Weights of a small GPT-style language model, trained from scratch on English Wikipedia.
Size: 9 layers, width 64, 1 head of 64, MLP 192 SwiGLU, vocabulary 8192, 1.53M parameters.
Architecture: rotary positions, no biases in attention or MLP.
Training: a variant of Muon for these matrices, 102M tokens, 12452 steps.
Each number is 128 + 32 x the weight over its row's rms, rounded and kept within 0 to 255. Layers, rows and columns count from 0. Numbers have three digits each. The size before them is the row's rms in percent of the matrix's.

# layer 2 MLP down, 64x192, rms 0.0526, rows 49-63, columns 0-191
093:118082130098090070131119117156065167085064135164058093147146110082161142125142137147216104124110146156107115067170143162141109127101175171140128136200137115091134161134170123141101190157126154142091147107115145101063183137131116193148117056155134120129109163134108194071086106134109123144110152108096157103075118146140153139180098124088162153144085128160155142145082083108125051069123069134159145107144170141076170084123183124125121154125134150181094161114107106129136142088135174139108152132110152107175150076162142111134158146120194115175175151190143163091117143110128135165
102:165108166150077146104138164095128165126151138174127121131209167092099071131144090076148126080144134129149151086068123102156060186118132126201083123081142137175092102134149097109140074097123128185133115131138082137140128124111193129116021153201128160130095149141128139101177138179147158096112105166193122133104071113121087116109178119153128144106121118144114120126098160128128129150074147139131112103083156073097070151200082067129168126106116106090129109123143155089083135123108132115170110170172115130156114165119113152092126157076147149078194163150138136179098145122099140075
105:132169153109151134175099119143113169121093121141095103162096136127183150108105111159146113090126198157140171076140135146176113156106120151155146100113130158156103130143040119105145136145117132135044139133099136086105115145116149082145161091116111125143131157129099132157115111139166080087176150155123097188139100104096174073098123096114085089086106171122140204156147131152051147130121156106085132108180146146152113127086146148143125145129042183148079101142131111189104112131163125165114101185122092097107159035156150181142105027075101140111193099111125127117173089135158183113
090:127070155083122095133053111143056128151077168177090148126113099107121162071127155108145147140108143151101141128138113134162102125128091125131088115179187146142157150128141088148077165117096176109160159135120092147115126089085074135143216154129147090165121116156087175116122121137153115157142092154197084061120166125145146159098166136119104150150133123120159173110095179120144174083171122148076161117164083092151149150110179145147127144138154099096175167094150084110168135133154164172164093135107093089198123146189137159156106216139072143141164167180092103174176121145147153096
107:126155124167067137112081156111093084125112124103068083097110149238126088200087201118134130132097122191124082111113130087123150111108112127154103156199098096162152169143154130142103124145119129166107107153175196101092137104122070174116031103123122120122141156085117105111124123125093142137160115067098105086196119150168148153088090147117148161140143122112165169180085119144136121091160043099143170157127119136116056096111116144077119133193130121133104153145128116138179138117159114154178157139138102115070081118145151077090137135157116104131110112083149130129121162057141105139
095:134114115122079133114098079083115124082170129184096133119043161153082140152146116140143169103113163164161143147110135123146105116132136206160106129225143128071133135088229095133191105126131039141167121132096115135122121150125109136125166091092129178123134096174150054109131133120118115111161137095112108119124110177148100136099154110136088117047142127165189094099142108076156097138142147182137064109160130172150120099127131065136127101105147104096090107125122096131106107164168132119168096212137122095113132161099160159077129119097124091130178152208126157168135098140087155159
097:140095164100140125125093153138102093164094061107129109177103241113109105133124133096080153079113099091116060136086118164115103193112141136129175106131123139148104128121141106119128098132111116064133180139141182147120144124134102134136055123176106102144084094116140158141121076145101149145146157128118098132146192064123145114187151130162124147112149157108118097154140104041136140101144149098164129071128223107062127048095144172151132124148129130110100114167120127126175082148126120205093098167090137097133091070112079134176156184125107090148142153128168075171096128129113116080
136:114162166167120198097138100084163069155105127115140119154161035105195132080135125118130139160103134231154116135147166131210119126162097141193126179148107090119115168142154093128107109170106182105169109128114118145100134151148170143139111121150108107155146093188118099147107151158127120174102134151129090154083117161117170126074154049159172116118126124157153118132191152163108062152103187168118091148114142087142107121105150121134118129096154113143086119121134153102145047126113159152138136135083105129173098063155087141073152080128104125086183149158147143128097040106095124144
101:153171132182163097141105100121076136107079176137184109103135146082168138089124196202115197121117083132148169122169090105152109166122070164162131124129089164078178150169172100124117078119173112062168146153121161126125114112171144119108092162105126081143096077136165135190084152139122177110149165122151125130195136142123080126055101141101149120094126127083143129122168147138154118170129105111123083137107128142190090149149152109206142126112139124182124147136157171064163112151163111168136123141134186155146090140129103081118176116039126143137138113118157159122114071187136114073
103:120106130146102100130134162150138125129093196181132162079100140112063130131095153120187107121139109145094123130137121134136173114113151077080160108136147153095101084143101193146119131127157155113091112084102177068135173111137114147210170123134181117176096146170120097113144149143064106141169149127101133159045140165142229212162125134106072167164153096121144148153103152156150135173158081091151148140148131146136121085123140154141133175154093130101088115104128149087199109151175138100156120174136118148093114134176148172095157060157089059156084120076145164115099136097177114151
089:159126151132116131090106152125126117107144185091122129072131128156092147140117154131118139106049140127135101109093147132126148149163136159147122083147060142115102117130089097122121142135098108149148118126093119082164089130132093130143121125083227134120148109188132054130136098157187138060151079189159093107125152139104139057151164094175083132178122142131109121112086115123202108118103103139139101126115182160131030074156151169130145191127162138162156207210144105161128147111140171114121144135100105103129111093107081129084125092072117138016137170124108097139128142167105153091
099:125141162178173140158120082159192159133114087109138099088116104144077102112170112156141087102119126086174189083120075131098094147140063120116167113154099121093108121145110075141112111130110117111089125121174121164129077126159108157182120126113136103131144118152115077089056200150120114124071122185095104150188110096123134094182118140163097090153182029086076121069112157129111144183091134135152050109118146135147131092136136140161144148088086163179160129171096175180096087102159117119102117146188130126144155149128144162059103087087125126108145172109147147125117115110059158105
099:141128142150132106112106095137142113189174132077082127157116082130165222162132096124213132112076117101120176158181183125089125114127123149132221103124153115173114118130113166098124151114140076168140106118125116148080150143122144130136160146179136126100085038136139182138169131144119152092113135155149160136098134141104123136168147156118144155108125123120220142151122131139096163097103099159131167129100157088142098066122114160097111140162133087096121129131079122155120157118096132129100173043060090090122166099111103149174100047140068094101105058088108184061118108102130137122
109:136168104111132147147113094123120227050159146129129097169125209116127112141107110173091136112137114084172105096111162171125156161149136077148112080100160115168182092081144132143116111146198172132133173160107128071056181136147183144176109127115101108158147107116144169133133125132175127105140125125162153132132098128134097137057143131125131102135164128149129099085097081092156111119144110089105102113120112146192135047101083160159136140114127105146104131131108097129075164094112049092053068173095196089159139163087169164128184100151192126127140164127107131119110173112116137087
089:150146168147127181120115138128098108106106081143143140117176157094107107157160159145095148167165139138119148098155159131134119111086128100122116114133115101183114068135170165137101132137204063152150116104152144098141113114123126087136118101149116168135121107134139153201121120143111087180200074155078137103174109083156121154146209113131116110121182216087124094103128119067118145106123126159143125112094148134155150040144176165163130065167102140211109144070180165152177147089137121118131154130189096149199130158141176137167125178126089161156090159111096077183087140166148118098